config.toml
hidden_size = 256
hidden_act = "swiglu"
attn_scale = 0.0884
lr_head = 0.00646
Each number is 500 + 40 x the weight over its row's rms, rounded and kept within 0 to 999. Layers, rows and columns count from 0. Numbers have three digits each. The size before them is the row's rms in percent of the matrix's.

# q: layer 3 attention query, 512x256, rms 0.101, rows 36-56,164-184,292-312,420-440, columns 0-127
# k: layer 3 attention key, 128x256, rms 0.102, rows 36-56, columns 0-127
q36 094:486438493498518519495525500517501530528550569471475515541382572543444517494545532481500484523497447520550447522489520516519516504454501490527490495457507526526488495573450444499540439505498434535471496519546510552531506501528543464469459514454524524497598488508502462457485460536537465513633511505488498537510464493503473540447491434501512502578556504542441524466507502565550489527463
q164 096:455478421559487508526474483521540568556451514444503615524537484501492520438502495491515473555457585482554518494483523569468495541525505501515539461545561514446506477473574461495448490448576482461516578547486509507448492518485360458595483545458510469440537438473480508466539487463529473495562489476484484519538520497516498466467460477572454507526477446468457492497567469509442519499474
q292 092:520485498526578554513482522540429528470484490481536488591478462504485467547435433535522465412471514490405488508521533418476501522482474514519522525536441439496474551518517520507492461556415516531514558541544573572527441423531529490522469470553499533439473526498513480476508458474513535519566448485495553544503449434463554518506520485472502529507525562438458504555540472457493504524472
q420 099:563513478534499471477490529473560500458459516529477526487417446514583488517504498490550511523510550531476502566521476490554522504461513517399511559487493478541507521552455501551514474478455470541449561505597498515529518500519473509438526495502512529485574467545499578446428545341400505550498461503507511554449505511384542448422525432464520483482512473560462494559445500457489502464498
k36 094:556468483549453436487506488505460524500528549476465542481478498474454512543569498467527519522518519482506518539448573517523539486558499461502504456539529542509462535472497594492495413521466464526529461500520421459407504559401482510480539473538458532546485464542561511575464514506476519641522469470530452504538477568507467458494502528464570529537530523475476519490474539554543443543575
q37 093:526548439539445431488513500466503504503577548486471423546541546519468494444535417567513562426435475545547499539567519529512514457513505550501495547543550483462513431505522516476479507497519480589464478538574447468444508472531472475508454440509552530448545455490566608538469489519524471570483488507468524512512492527469425535510439479528511491476528476616533446428567549493612515469451
q165 088:495549481489406502500495488529528477517482459529460511475483570426536531471434487497553565548482496509515564473529485531473526495518526470514521543453449505438506467491562539383411491543595534544522534453533508482574540483520524501539482469536434463516537462530589508512539504517493523482529542441478475504532501427520482449523434484487488522450535499511473509512533448436506531517512
q293 103:446449464549515517422401506510472600487479484519523460552463572519515489488480510528518428497459546523512541535461487503549450390500510516479578475454477478501501400565547474493572511547508470462522482458469514534514513556598531515465539565499500556468497562496468539480487482520471515519460452498510485519519562525466508561430485442538434502453481415412522511536454465472488475537569
q421 101:478537457477475540526543524495551502546523436439491501528396538467541492474490503493501477529489475541525432557499472502548520494497533454606518531566501495529516474492471463466463528526483544456512547359433505567448508491508526562514552478508456477456543536437451492528496518480494518515426583499448586450553508507478521502442435465594508531494406517519558487558582468565505483519488
k37 096:518532464507403466471476514513473501517494504476476503528536462535483511528491519494521501365476530491524485513509481546502503582500479527457527407593528521477496483498464516471469498506450522516451557478438546433518503523512446420503473470518485527491529544550501515409463436562521486460456529528518539387426470540488456493576515554460526537486538483522503472502442438492532485440569
q38 111:639432417496503471505546469483493489487495501491484511465529518527515521503474469458483520509480505535557510539506539511453530485535502492463434572526533455556473531421499479595475534485493538491475492527506479458463542506557449490575525504527554574506487475456490468548507477520503484595510529555463492521507574459549513561464511537510535494481469471511512501493491435588508498540454
q166 097:494469473498573491493512519585430512420519542464548493472519488430464467519523525478575513521437493485505467500518469486470475475554453412506572479560448429532476514518514506552496472542480482533426474453493458628520575476501462541461515511499547506477499561542528454437484552497506583462450479423473549444508547477488505489450513549493426554457426540538531539507491455560491498469564
q294 105:520527524581526495463502483505534585402569433473481515513483525487496430491530515580531495523531457474511540605448446489516513415537526557453522525495446529534482481543467440445549538524470454536529515464541560543483491473546500463485522518499439570549472509421508560442462503493495490461452517484435453511524495512497504504472530433567576529475549512546436504501455523551481446481483
q422 103:488482496535473580540488531520476439503555481494528458447378533520457502480533566434542454476484532513447549565500475468519458480469497453520503489507457510476539460467518501533546463525499535494408551528506508500562461468517463503569461499466429556416565534522586500563508476485508542436491500552501484499556493525488546521510518482536538467528444556443532485445519612478521472503484
k38 102:532513517517572534513546542465512511494515497560501476489539465515438468495461401550506460478506533551500513479543426556485523522480437499525586480543557566558508477460487516453521526502515471469513527466458470472547509453445538470491542518476432497496472418452494515484518517502566488558520539497542561516452493483560448551484504532432546476586487489553432495560558474465516508537470
q39 101:417468562470483516440495497511559496522565501538514448525442517467500462497548521499487499580540485445544429538486462570513573585408514516582495537570500528438450497555458520511534532468515464446514502504498476478526500570448513523493513370457453498546491520484499540517477521490488507486484468517502485469462531499505517512511497479488522487463512537504602445492489479496486492469503
q167 099:508517430480481412483490492449527520511523531549488400518469532475463515549518564473514491523446464501515626458489530499543418549525518481456423470506474467472472515513501535482490506548492521454502493476535476565511565493467481477493474499537468522514478468500492465573539533566446528506460515493554559517539450447477517528538443488525471540436508504512472478484509494516554515547544
q295 101:386445453487463517520514463483475533508537457475461518497481502519487457491522501450519489479516549484501474512506475534451510553464513520534497529456509478508561467540455499505466512561575537419482546501438489422483523512521512512508479513437462562498581534458480551495506587505536520475487546535472516532563511519519545478611500499544512481468507519476494515425541543478517440542479
q423 113:534521485547496498503441552498485490510509501490487490477457469494555530481481486484496431458561497499427566502458472466503545449486477464473429550431531497530528519478498452517506456507523526436538446503467453464493535448529449471520508515564567587525517469470503491531535524523533507535419532536463505515518459509521515525607515531429491504546528520408463475458525475473431447455524
k39 099:548439526530507493599474499497576532471469484446472569417495487526469521498552502513472474518566473450488528520544566535507458569513447486455538489495561580503540526461544506534517445438581524478409504422477436589489500536536518494518515565497557542505442474476527440514533443561494523481558501580592435474547487508513474500561465530475502449484478507491523515536449507489459561543468
q40 102:461553514507428518445410465512523491516434495503510469476458595472505509436535571527531442502524502459450453475499583497524431498513465471431541492438538512493474546580517544396539559511487505448394463512449528474511469604530517500475510524553498498473516506551523563487522494550502528527554537546527467507561536491461492445531508507501519529479482550506477479571491507489464454508489
q168 101:561503436500522526504478461471450510560468533595416534511479522500479501476467554475505589506470441495536503461458463438491523496540499492516438491497503453500470515492519481515551524544502516546574510510498471544525510579556460603549498470463512498575547579473451479516541513521553465583434537521483536506457460514588555481526506425513503580548488483505527474489515487523488494479459
q296 106:529481455560412478496537499475540488485470473509486479422506529479486524500494500524511535483471501507490537610490572533476566538544445405483553510452396470514620553459464446511484454497398461512511535573510469539547512498477530548512477511493489568521505425510485488514516460514512585477506506528494503443507535524628565474548492483486482430557542484457460493527431547474494463520436
q424 094:467549546576599568505506489454467466493586372510512499532531506418466559486532469519439541528431436545447534500500465526440492445458493483424542499538491545527550443509510455528471563531455456497486406508519541504497488546462477482507479536511507531593564450574524481497526517487509445527570460489501484471554533427470507486523407457526506464471516515495456488425483512494537528511485
k40 105:512458466478549468578471562530529454520490488440482481482572487516541466501495502487524456562497486501517497541488517493575520512504553493510471530498450496496386522460497505471510518433543486427553502525494511494377536506512451469490544444532450447442523512455539508500489568525490535455540552463520572463465489479485439559485521545430579492454529460531588463480542517496454498506562
q41 108:530522538505461533533473550499506443485492472466443468517469536506484465463565515463535514539499478484495509517519478435555488562484466496495535491557562481463472538546464492520528516503499515498488461491441600554480567467506553477534542478506449516490512505515523465546493429506492455531499570537511508546548538461478515511483475494490496518546559486560465472447507541572552494564456
q169 103:560541519486528527492520479445432512532507423464430532550439514469493449434512571529492461475515505542503521491476543500386473501492519502527522523439448481476526458469518557564595505461413542503473503473534550454485459462479443499490525538516500469493503453503533492439488559526480440515491508509461509529512530586485556493569464424503526597466569522475512525524526492456529481520424
q297 110:459489486506491469561449517582539472471490523530567521511506496465539535455473479460549460504428529572512468479509506529535422468533495450466438422522507535524514489594441576449485469588498498501512489551447520537593520477446485529481506490563467536549517545504471453504522564484545470499614440585483483461497473493573543471463466510484436466501506470469474554539542481449511544444507
q425 104:549558539502615522463469499462555460532487552451552464519486460465469460538454474466506475520523459508490484483406462471500558414506512533505524490483493467508562459496513415417450451490546479456514508567478532491541486569460500423519554550520486489518561479511473455483517505541478462531482490519496526484508512542483479514468490521407555489546453482481507494484546552439472498451446
k41 100:476561482451536522536488469517516444526531465538540538526597512511550486546486466552461523555501422519471436475505543576512476484479402501497549538494507483495414446471558524509526490482539574545467452499539502535427447515565498543463462466485533506582517558532493511524514520547455521468535519435461536517525519471508480535532473435465527455383527486558509466488479459481528446515435
q42 102:499512473541468492486441475489475453439456573551466430527461468455555580508454570424494485483468467534427502605522535486557482511509512517512464481425503527517571472466455522391455467507441560411533501536498443538437489469525514561503491568496460479534422494519485501544487426431473462476506541548484497463505556523478529481469487567468540484425466446490485489552527528532430459542500
q170 096:470606538469501428498481495518541541500488504494408507413512479488463517511542524474470461499551513499491556518516500484517560469444506552534468524491565534495500458551519459519597524486521501509510482461511457479472469523509478465456538382522470460469464471499426458485521437553548584491535456495514573495429539548535534537522483477483506449524554514510445439468486551476478496484471
q298 095:481468516501414447458555579548459473585427492471553467482431516480462498501489514522462533458474506527550481459484458551495542504517524550564504473515526440487489553422559491546511523526492519428467520537439428472559526523406516504509565477518480516497502575520558423457451515510470513497452427496505475451477528506512503528533482563478496519439531509457566504483526541511516527472528
q426 091:484564479527514514480513477511556411502512435474581421525466561486470483571553523539485499584552527461489441562475547498515481497544484472571447485501474515481482525463514508485501528573519519494401542515521547502499470556520579484498521450517482497465443465562542579485500427502500523476445499475472446496464573503470480485529522541493514522497449453467499545425567493493605471538530
k42 093:471504485469466531545557513525484477441538513513505492526518509531554508544503535531544505513534468460538531510538517431484496532488520541430523544497465526493487453496538475502432484459453556517544547454402422473485388650503435551521499475435505517458513464508483513521450523487445501552556459536482497549491521525485466524469472411511511436504503482499447472437558495472483549520529
q43 096:539561485460528442443453484517486564506483508499467502443462513520416469448431500420513514567500527468525537567522525595465478522472485540514504419556532488525471494498508476456457425437554558457529486583511508554453463567527577543466506532423454478480450561541485536479609451489490473519447523506491490474526534523504483506524460483537457485480451505492554467550499478536523437539537
q171 095:462533488477529444536543459480503570502507509506459539498563510499516522496492513538490482458509532525478467525520469547503548457511598431533493451488462503486519512560469469522508527504481518473585497471481508536509472429534380439577479559541509514583474470525428509545619501492518527496479578473577531544537502499527532516513528483481524540490491571467439512479513470492473456543479
q299 095:540509519499457561511397450563533476512436533447542497506467424473535494463477447488466514510494450436553526498532519506487525529497548612431511528451506542520475509463487473489499557450474457567514503538503538459491504476506491468484562555512477489433434497492496499489536527499525422528449510466458507516490445538484494536501530496567509516506496469524455448590502561509464498466485
q427 102:525550494487497633500468569490527556367519547491535555492504494540538519496502477507510492504502511519505476504395448562502553474480464548461543509533534467485489444542486536516467470454548527519568557537603545439473448440495527526459479457464527475501437477449488599505510469523474481549517560507496511550497474416531444535484470490486495459500507488519497450506474563527533529501459
k43 098:479514444471561498547489529533459497432506462511446533516478484473444451524564411569576512543465501453461520495479487416591461484513410470493427498477495537512548544477454511508439544505406499448448485517554450479473527471443478473549507474519588531517512466507494487441551475514473523532545487465564533451478498562465479511465445432502490468486501500492556532461501435529517519452512
q44 095:534503499487576474543485564549515544503529488483532468523470519477519509545501473521492483495557541459455455447455444509490490536522460438496513559565494481501552459501502523475519488447426502548544412435554499501459484464546490501483458498485472463558448470466523465446457580509557528458513554431497472470496463432460528499457432506527532486497492454429429480515479493521504503533448
q172 102:519475447477537566510485486527497502486554567476478548462492460424441500509515524491469498450438453488546557484463547467485538611575475530413527499518504404507526525488580456489558454464528458535458428434542464517565463399501542505493513462497503490508529521490495577468498460523536414545544509475546518424442482469572545502542570485479507535476532511459471576510481496473556513480534
q300 096:539541470540508476544443531519445457465421460530426514484583490554484546516500514562575508502451547570512504477437430557479472593489507475495556414513527544520468549475523516371496586519458508467481458486479475514475513561457503565392522560552544575494483486555515501487498547482491519539497491484504514412438487539547492540462542523548568521534530510496465467492508536437476497504471
q428 108:423464503517498538573430426594519491490493543531428512505544492442457483506537545493503504535476488521505484441477485494497522509490528407520495480527489527495545430425591494459482548428467465504488473497489521503508528527501498458526499520433509515473512534541564424538558516529464480518518492510560528483486508586451537515516517504514546494558462542453486573429470460564533523444518
k44 097:463526470430489528445480523559594468495524519505521444516551473562536483470476462491480621457478497436502491526483431457634466435536478513448511514488524532470531590455446539512467525492548470519563489551547512476526572504506500509528552428495509518488556531509556497586458448476446508513490447519456466512486499475449490470485474424504498490453499564577522474472449469494491489524454
q45 098:539518511505561546519520511475507518522498475492541505529440509531479467541482469490483493587440446566547486507468505453502489466479495549509452471564539574552460474504480481438513499498489516465485458534451399579598560512543522504539483527492514537408492513508504515466490468468434527581493430503471549482440496499551459463528546520500557430550509457573481542470440496487448489518582
q173 092:532485439484475407486462575485426483464535451504435490472439451552422518552507468471464430528510545509464537480536524465552530470513499549502551589447533515540492431470523456427522551575473533506536463543520515499460459544476462521506510499514568502496478452418486451463497457487545538538545508466502532502494509523465533478552518470490499460435553534496466495456479484464565519504468
q301 103:548512580484504442534536446465483531517460516487546420501495504498482442485429536540528451533394460502485489508456517508452521542515446573514499473534519546482525527405506563569557481558456456409488577550493519472492538505484484495516493551462525467489480601532454468484533503503446489442449470496509558463556443526454535512445522534599513463499521510535487494440504452440544525467480
q429 097:544500495433506520500520488463494523554499563503467547546459463574545524535456522444426525545490422527473563456530535563440548490408465476517561528508535453461445490544517523588527473532533517527474458509530471500436539461415582491495541499501480499490491479512467531485518567453570481521519498482531544443505501540548513488412442545522418544507449557445478393450470532525511539506450
k45 099:503532475519525497489476562504553485455512439490520485476405501455538520489549475495482511453460521521492500455526528463424473471523516559534529480483447569469588558470547439458509530484489479556423401543502451498509434544501501488455576503491415502565437479497562503507491501453548469433468501522477493503508542549483444518493501531526528510515440508479496456512428513487536503566585
q46 094:508540529510442499477503466561475513549521466491432459491466488450493405532493471535567409484582502473512510488455496528451508548522547519580483499486473469486469526492485423483475447489536552528529417504474436520496520562464551609467478528459500406442473497489468460508520481456502527498479517477509577509487401470419545583498536531465463471525456546498536522461545468519463521507481
q174 086:506495510450500544462529566470502478506502519480530411478494559478536418479526564504546449477467545469504516449506509520519425515537418488515512469496440437443518503612484511493455494440540551494607491481545520455497468473543524475535433567520470496535547488531475501548470509458420500579471450530570482519535568448527512538495536523532458536444498449478521408470526552510546456405494
q302 107:435539583446447490493496481457534466499501434496419493549531537527517434548496530454550448567467446496499456507412550488496420461472544545511428505517497511478587445571512504495533512474468522454577524492356439496521471554469527502487526545573488492495481446513514562528475463448451461372534507465491472508496541559496496450459462536534554527502525449523483479468492476499444504513512
q430 115:505541506464494446514527480523541536468491480491506465434534509510457516503420537534531489548492536518525536558488526490520446513445534568529494555580525500574602409490488504507514549485556476507538536550433425456538494563500519474460477434511416466450406551485479455596499469511445534490558455495492511471441460505524490497456472428558412455553465476530464485515413485493444505498524
k46 102:489515490401573494531523435436573500548542480524524499522497547499450537453476504468513495535523529522521488442564457551459557470403433503494549480470502550558490573450535446517482527487499480478465483535486496474445508498494457481476588436474496547547466541511513531500500514485528511503412463563541456447425527515489488523523484477497558442487525553490505485562482471533490592472557
q47 101:500535511415509590545513488513450513521566525505495440475470549471478424511489439488563597573548456476514473497484412514501529481514565471502557525468481515485548518474410484538445496506450510506513429503402458496478504510539481526514451545491528462503471485518547463481503486538486523469513528484432474488437471546464506533456523459485553540455538492516479533464498512524499486509521
q175 101:527568536592543449502467483436466536525504536458545486459522448491532500480526441491478518534540525528484443486533500516537436478444502517552500452525493500534472481490575514592530481606497554457491578543542476522593483521469563549455514494548463556558543519438502486548495457535499476536516498456457469466527470462504403472492530534511497518508505479522472486395540534511517471595507
q303 097:481495546453579483508516450541509434509541497461574479486523479476547449526549475618500530479562522526392477481442469533491428496525505557551495611559495528495489453511495482444539505478531529491492503491430499545468501516466464523525535593496492519512455558505464443480501476495470477468591567474478575541521533524479551497499506507480542482428552494525476450430563433446436541510517
q431 101:506501552413545556495603441543553453473524446493511502516514501575412537488454556482469547536489454459573540474536483530470466494488482507561527486531543489448545507520516510484503473489494523453495499520596573547502544575455517535572533514519419460467578455528489473533474489467457470505511507543459495558500527512509505528500511486526518521486499553570509387505466449488485511474532
k47 097:498484525501492511500521564530506559531571446506507516486516485485528497500472519497588430476449506576462590494489572471428477518401502517482538557574424528543551549490505446526562485507521545473455469548407537497455501501443495475525487480530549495523451492567497444478510551533496573537499519529551447495510595554485463529570447497498487480502472489551537504573520449551496427505503
q48 090:495475439469443513478529504430525523494462462540519486479480576503455519431499498439528511497447574488484469477451450506507449528506514493467483483576572437520503475471519474514491436541480514366494521527451486385548462507493524462444488498520441466405526542531529563581490533437466495399467582509500530549505475525522513567465503476564488527471475478556511506444533485535515517544522
q176 095:516505467565490509588459480529494514552484537472482526630478481498520502498548555474485482418554519505488511475484436501540524507467555487516519472560478493523494516543524597549475529457443551518543579468536500445528533455546492494439481440521530511449522467511463486485487417501502514506439533502524514452554457577517468520471519472496478600507461501552443475520488501492575549505550
q304 102:489435501410539511511455480480416418536507575472539467526464516473500559443496437533471481538469513473531481461529461489516484565488558525533504523522477502446550452490545508443491453518512512545505482502529503454539518571432498515520478470466509501542557578528521500488460467539501468442445523462496571446530443517514519498454510489444552460498483472476483485502547540515462481479511
q432 096:493533514474522518475508505526511628516499515519534498517538553510542534523469551540514560505528535497550487487406542504511506507481565466481537469525541443450573482487539540394555451584572516463510513518496570580485515530473490482479463459498480489558451502486451454492491456530493512435400575461495484443440519547422462573496499448516458508546499483501436501483417527501506509498476
k48 097:483474499492501474551529508543458541541484478478525478464471514438514453482513562545504485511479516499515525457499494477484383431528435531463456432531582478488498496499451464410549445445487510578498412531469455552510525489485520430469532511606507421450486515521499512513529526461550514501486555500472539472452490525491507487527558531461477460499481536504487465557514526536502522551541
q49 090:457468517532519517535567591474572483446486455566496527524537580501487535480497454448499515556558502461471521450546502540485531502517548532530547450481478521505549547532525471507449506492553492469485529474494528540477519527562551453484549477520514533562480485536463494488515456501449465482456505541546530522525535535494438453565441474520549478471539522448484478544495554519453421462463
q177 088:461501460474456535475554487472470480483448513512492493446432528550537516544468501522506458514468475486588480463506529536544503499499495489488544538611532474550521494493497437502536558490470526486541534497468444420513506498496577585498486505482489515473590507539557490496459481438442503427431550531547503510494493485508523518529485458524467507488437473451531557517485428545453482528505
q305 100:518496519475515576442483439455493494508487543441513508536498530509520570469484486587532487488510506462475559473463481461524538512497489471553498452543478549448514554509482499500447503480557470476494414566493557473455536628497490446530471363559501521478456551539485464535522450491549485542485475433483493450447496530484507507490446537452539487535542505498433462558555460441457513482563
q433 098:510491491493525554473452480466571444541536538506507550467484486430518463564443649542463490542477448488554546452478440404486531557458499438484516558565563466441555378475488480547486464451456552562540450521483524466438494590447478549471540471554448518536517530483474503575529511477533496461466502493499528493520474490512459515490510432454477484416514443524524517444505483446519560473537
k49 094:498462467482451436526433398514532538571519506480467466426523452483557537508465515493505440410468585505456467536469456524535514429516501473441519461550506520510526542463541489447464426553479521498477478498529467492482483582444427568415540590541533500530559458449517491487472488484418518486414502573504461493462515510519443520528510508441520510500458466500449468532492515553477517538456
q50 104:518495515504550484515476498477497445441524518518459464514430513528528508570540496466456500492474523486508504580585491478523522532609470492467452493424508597541488567535459498467486488586494487503547564553505509465497484548540491587474475468479511459580472634477527522435490539482520487553495498486529482471510518443507478483453534450517465464487490406447527534506525562442499496481489
q178 104:479486466518515524564481507527488442533543518537478511461526535534555508534420482497538530500511417515537442486442520494476546524552505473476539522519484442422506546437510479525416476455433478502510520512537514472492497472546419506566505504546404593496449491520454549462588500519507508490490571499477520466462530498505533481523450417560483535456524587539448526462463539526540594505563
q306 103:538507560493509497517507473478495501471393555511505496483550550534494486511531501560451503566483493498482430493498465449498529471443468433503475492543503493567514445522413511497575485451494562458525451524502447524564486458498527466537406403459551456506478484521493463458495564561505491581530474470542487511506462531475525489506481439469564477446550465487501468548517422494489527520509
q434 110:514535481449430480507546541427488543484408599532503524467534424493511506475489479483490502521479601513433497541492509546482521522477597540476536515527495551474516494559500487489517438562560539535486495504580454486565504536558568541474480498464521578515486501468486439528468489504493447466491547456467464492493509475523475482480462510489533490492478499446479474513499473540480543389460
k50 099:436489478454508456479455531540538508491510489552491495547505508495450503460522478475391509465525506463511592466510493510526528534519462510540474465476572451541541484517437530510555573414519509464508386508509499514529541524578432492500460524532521510482446569528564529471427461441446470466499517532548486499541493507554555534514512470465497497457516513486460574528586428451440519537484
q51 102:530451503519455539434586525507432593509475550507543514451459507539484454519570513477488485470494540475512459443536472483417476476500593501468482545548510576523502505523509548547495427513461503498448540440531572458530544450386523529481492492541513470513485440470473492549534522531557530503572474468450510423554506514421524515500465482526471451517485519523480505430514482495549498484501
q179 098:472522550550523433461487465530527420524521466512467471487509518545463503561486522528479432540524493456474550575528479513540486507397456491545523521476449537547521491508526490486493406459463490501486409526490437477540508453503492517589479550499511414490505411557464506504495482507555542502551512554502538481529509471507500416518535505441480439522507492517500529492505554540472502521479
q307 101:586521524548461541473510506467428485490475458483474535566504534457486510505540521479544524555519521494487436599480490471465472512508529435554488499578503503409528508528489471440467482459430474477475490504480456450516538563419461525448558467525562476446562510473479535495563537475539456455441458434495491488510520510481463570453504545419486515524449557547445546501532533525460484512518
q435 105:441494430503524503520453524428519507540485482501492514501454520509434536502537519489495426540495533507471493466430525484486495437538452550520543416460461489463434520509433452496542511478507490542477500567526497516527472482515469500550500564489503543505498472525548458439537457549544523556549481494528498496454445510470529564526475546542454523576500542470487507425571473472431438464520
k51 101:575489505558474501519479549495519491455520500476424535514511472480558500478489536571510488456492490531503462500537403469582536505439484491530585475498537470505502410493538476477459569539557487514534510565535513577460520504540459492542463464454505488546443496509512458503424482488423471442484552485583433502447530541479456519529539503500470479395462531475505394443519462497492579474519
q52 097:477564421477532424486472516487486507539501473572520492442501477491456515486463437534563478604522534463506581455464561475463551537464522518499535505502530476532456524521491507406558538440473550497478415513532461501518506541509555491478542539515469466504448518447518438500529442474418459517513506472463488493455523451501489518504556468457499435557433500480478551465553462464517508557493
q180 094:422604463379425490436544502442514451490462479450531449525507470474545439489556418518438516510538553493432482483518425517551507521446524480469465513473522481455494502520454473496497498535498501524479532455477539519528444543471559497560478544428490540475528564463461556535474523433493536476551380549514483489518392528514544400494475507446510465520489464470466472483561467450482516514508
q308 102:495480499555497451512493532502535504515536568555540506452526523469477483470493523514493505500581482479484422447473520464499463514566583543511463494518525403544481434458497520510464512522458580435423448535513461524502497551505460518501500551495443482516447474568420424587520480531545428420501501499542447497442545465456514577586509527492507435513446507519587512463421471479520481538513
q436 101:433492481445477504487495458476481458583529497485473466601548489456427497610454504498516484567473478539526486501555519498568525527541534508490524477511431490556543475507451499486403438409415600538491501531469485458539474547515548510490502549496426501439452532478422483522487530493467571469531513513527503537505497468521458521469477547477437458486468471549523489467508508460513468493507
k52 094:549560544540467527483534463484567549507492509515483492490551573494518363536467529432471453512505537491491509496485566488562461445489525540542500548484479473467544476541496479507506525447529532525518540467446471527517493491467536506430500458461511555473475500514511456490467462434434425481477475499465530472437464454439498488520590441448543518448444527467496472540464518593565560405535
q53 097:515515533535500520519428499518515447444541558424478454448494504516509515468523414466467490467502488509481494482443532477581522528511448514463511532440491561479542556491545517460508516535491500476560473535511508490518558470434534407488517548498513548443523552447517556504542450535432530490490530519537450487520470388618479535519484528472482529546505502579589457500541492573489571489430
q181 090:472545525491463597526564526491515501503552586480521544528491490442501485557482422414487490460555500494560471473489437475551556452580559506527534493559514496529526542516529447560508518536515438529472580488499525467530511481466498484465457494531505441453427478473488521491464422482535513468537554511532489513477487462504480535514513508507484478589511509534497524510431553504508482593484
q309 104:455465492571457438520514513528467504483420494508549451482473446523467618463481493606518566592499545469490528550507463427449558481463494444547534485435568526439505517493443470513553498504478435493529439539561469530501515478521495472401536456447491457518471612506490535520549473456449551523507480470479527526549509505451560486513498485528515512475469461555490531458483517526446512445506
q437 110:508533572501487463549590437555509517538501417466428489478528438582442540503490434569497538483464503535449508470514516528476459481522603476478448513468522481499494575480502535489604545497522498440542498512445504556460478488463510543471448486464534450476513399597497527489490419499527536498553505487454535541524522513460522533460460525564501604465484484505564506437503545458536480512563
k53 100:531507421481432450503489453490501470480506496547519485518514465499513524439469457491465416506448446511538595519498508484419394479493506528491525413523385493512505448508531519534537485444508542500510560494462485474467525509470416454550520532506526547535529473501542533467522476451510568548503491465487542550497463497495479455523447476466544523513465604548525591498547512539503505479508
q54 096:491553476513528419560540541431481486505496461496503469477475441427526533565495452427579498517492494522434476461498539523444562502496511571460522510541448500448525477516531479496460550442490515423531468468504457513487467570508531517510521520523479469518479514469549432528448562406483514491477472440559532463444582501508463553460542500421562502419462497541506520556592507446445533420511
q182 092:472439492599504572441453536513543466449474568529413472552493430503514432556501528452516478507456500486566472510436539556464522527544422483402485445385450495535510497555457458416527514530495557507520513524501486522519536521467522432497458500456445456476566398516486516432493602445465515516558441494484466504500465486572500491498449493549558519561471526456566534556522474501490519451486
q310 103:470444482425554546546468521535482533528515528505550468505487496536465495487529461535477514490464529459494484501539494476543534474494566457474516491484527519520457536427534495493462441538524458472504536497433522474485523554467502497509536388454498432530503516450531522510501512481485460522485570454493498459478494471486550548552475546495506495549415610452460569507487508455481520519464
q438 110:532496465471490505494459447503515539500537510418475509460522490468444536499441536472621471507484495496405491551539515507551498512493572472512562467529453490467497461484522529547473481534476469481458525447554513488506519529496489476464474514472504478573486530510512537521438468517518558459466522492571441490521456456483541519500513456443437525543455473458479476538494484456527564512523
k54 108:491511510480460532544504467458558530576477456469491518439506504456611479534379455472469488401538516463509502477432476511554490509440439501470425489445484496542552464446592569520524519514490553488568467554478454443537546477477535488501505469449524629440441493468505453523548497534491540483505563472525484555475457535534504503509481515499513506484415501504463507558431516522555520465500
q55 096:491481584511559518551465541544462451495483509440446548488480480512518530506532575510553557515503469498546457494524467487510496466490465537520444501491471534557476474556502374495512563533525490478485488513445501512442446501474514564464566608528532556508600470423531494444452522518473496524458514503460540433481511493459610485539528493452491527509487447458436513486464531505469495498538
q183 092:493497533574508492544517451492467471528449484545462513486588433501528542487417497473511430545488465464505529529576461541395462512489540543454496544540460528514472512561402413487508624551573463504503482500506436419514410409470465546512544545552507510465526433492394471461509486541458434483486516456523472533476524545515499558509460443511533490524522593441571521511456470456481497441470
q311 110:499509419484526533495472444441505469500496475465507450465473433468532511519530512534499443433530532509492594465536473492512483544507470512513509422420513589476509505476467439489483605519501518517506441470438406518497553509460552479461593491527551471490453574476503522564509495517487543525493505523522522498522566443498486515488516489505516442564542513501473513539450487510508491494490
q439 109:540493467509534496543441480446556437458530427535547470474488473495494506507437553504473516485461535494524587528523490483503518511498498554503467505477496471480465506447513516456518470503456569586506610419489491512488532542437511512483492505532539502482519459488526542538439508580524530500511516491496563466434595395554467500532544444555437533523487531487490459513558448425540482539585
k55 103:500589447477518524511527558559553524489500513441507484577504549529493492500570564488523544470493496490493490469401499541456555474423505520526598476558466530447514529489586476561556493389514506512446492474459491548503498528457440525515496546494484562565553503525529503464505424465586484510496513503549547486460513492541484500469422484580535583476514530511461433496559485519509481538506
q56 109:541497426485500517578459573528477497494545553573419548457518419482442532448526481422515519494403552453534503489492498485465555491471531604532501508510523558457502521433442416566494427478551525490484490476470556543555394457573506535435477529557520463506539501567507510460444518452534516495549476470535521467487532512491490546470553566475510534540497541530538505470416481535513441517491
q184 091:566474473504433519463501450449504492420524445496535516573517562551508517486561493505482418488541560519486505535458499495506428442458483578512497507619488522477461558446557531441502557490531511526374496484546470502479549504504489481450554569494532517517530501476492529475517506580521531483544395447465488583473518547531493532507507428471525490496487434536522516442474558466442525481505
q312 101:503474492463478519506487394506561432532507572504513513487527499486480455532532405493506496474540505507475519492512467571532507455483506440538488505517546517518615495468542495506497576464516485519500608442544556492470459570391446450539508546538517508451499454449536487554477436489579520477437539556516450552570538517502485597517455553498558470466532536488528476451541470526518535409507
q440 110:539470506492499497530511499486418495523481477585385506508474540519474410487531451511547502514540448530492491429498484511463558542505484518501471485505514543446443525528394492522472514513525548500448485464432442557502465543504445483511506554543537468482565558487523554505500392488524520513505497455507504536502528478480534529449468531506497454505507579508485483461563434504582512498508
k56 099:523489518508592474492517487499483473527494421434538515510525442376531487473483585541511561513488502571487533494551521500513542530476513491490515428413456532547486461501459439531560523479448488489497525588518487502492528488476483482513499504486509532470493446458517559523549506451522512507513525541453458530466491355477580519495486424621507493531515551483464518617545536533558474479507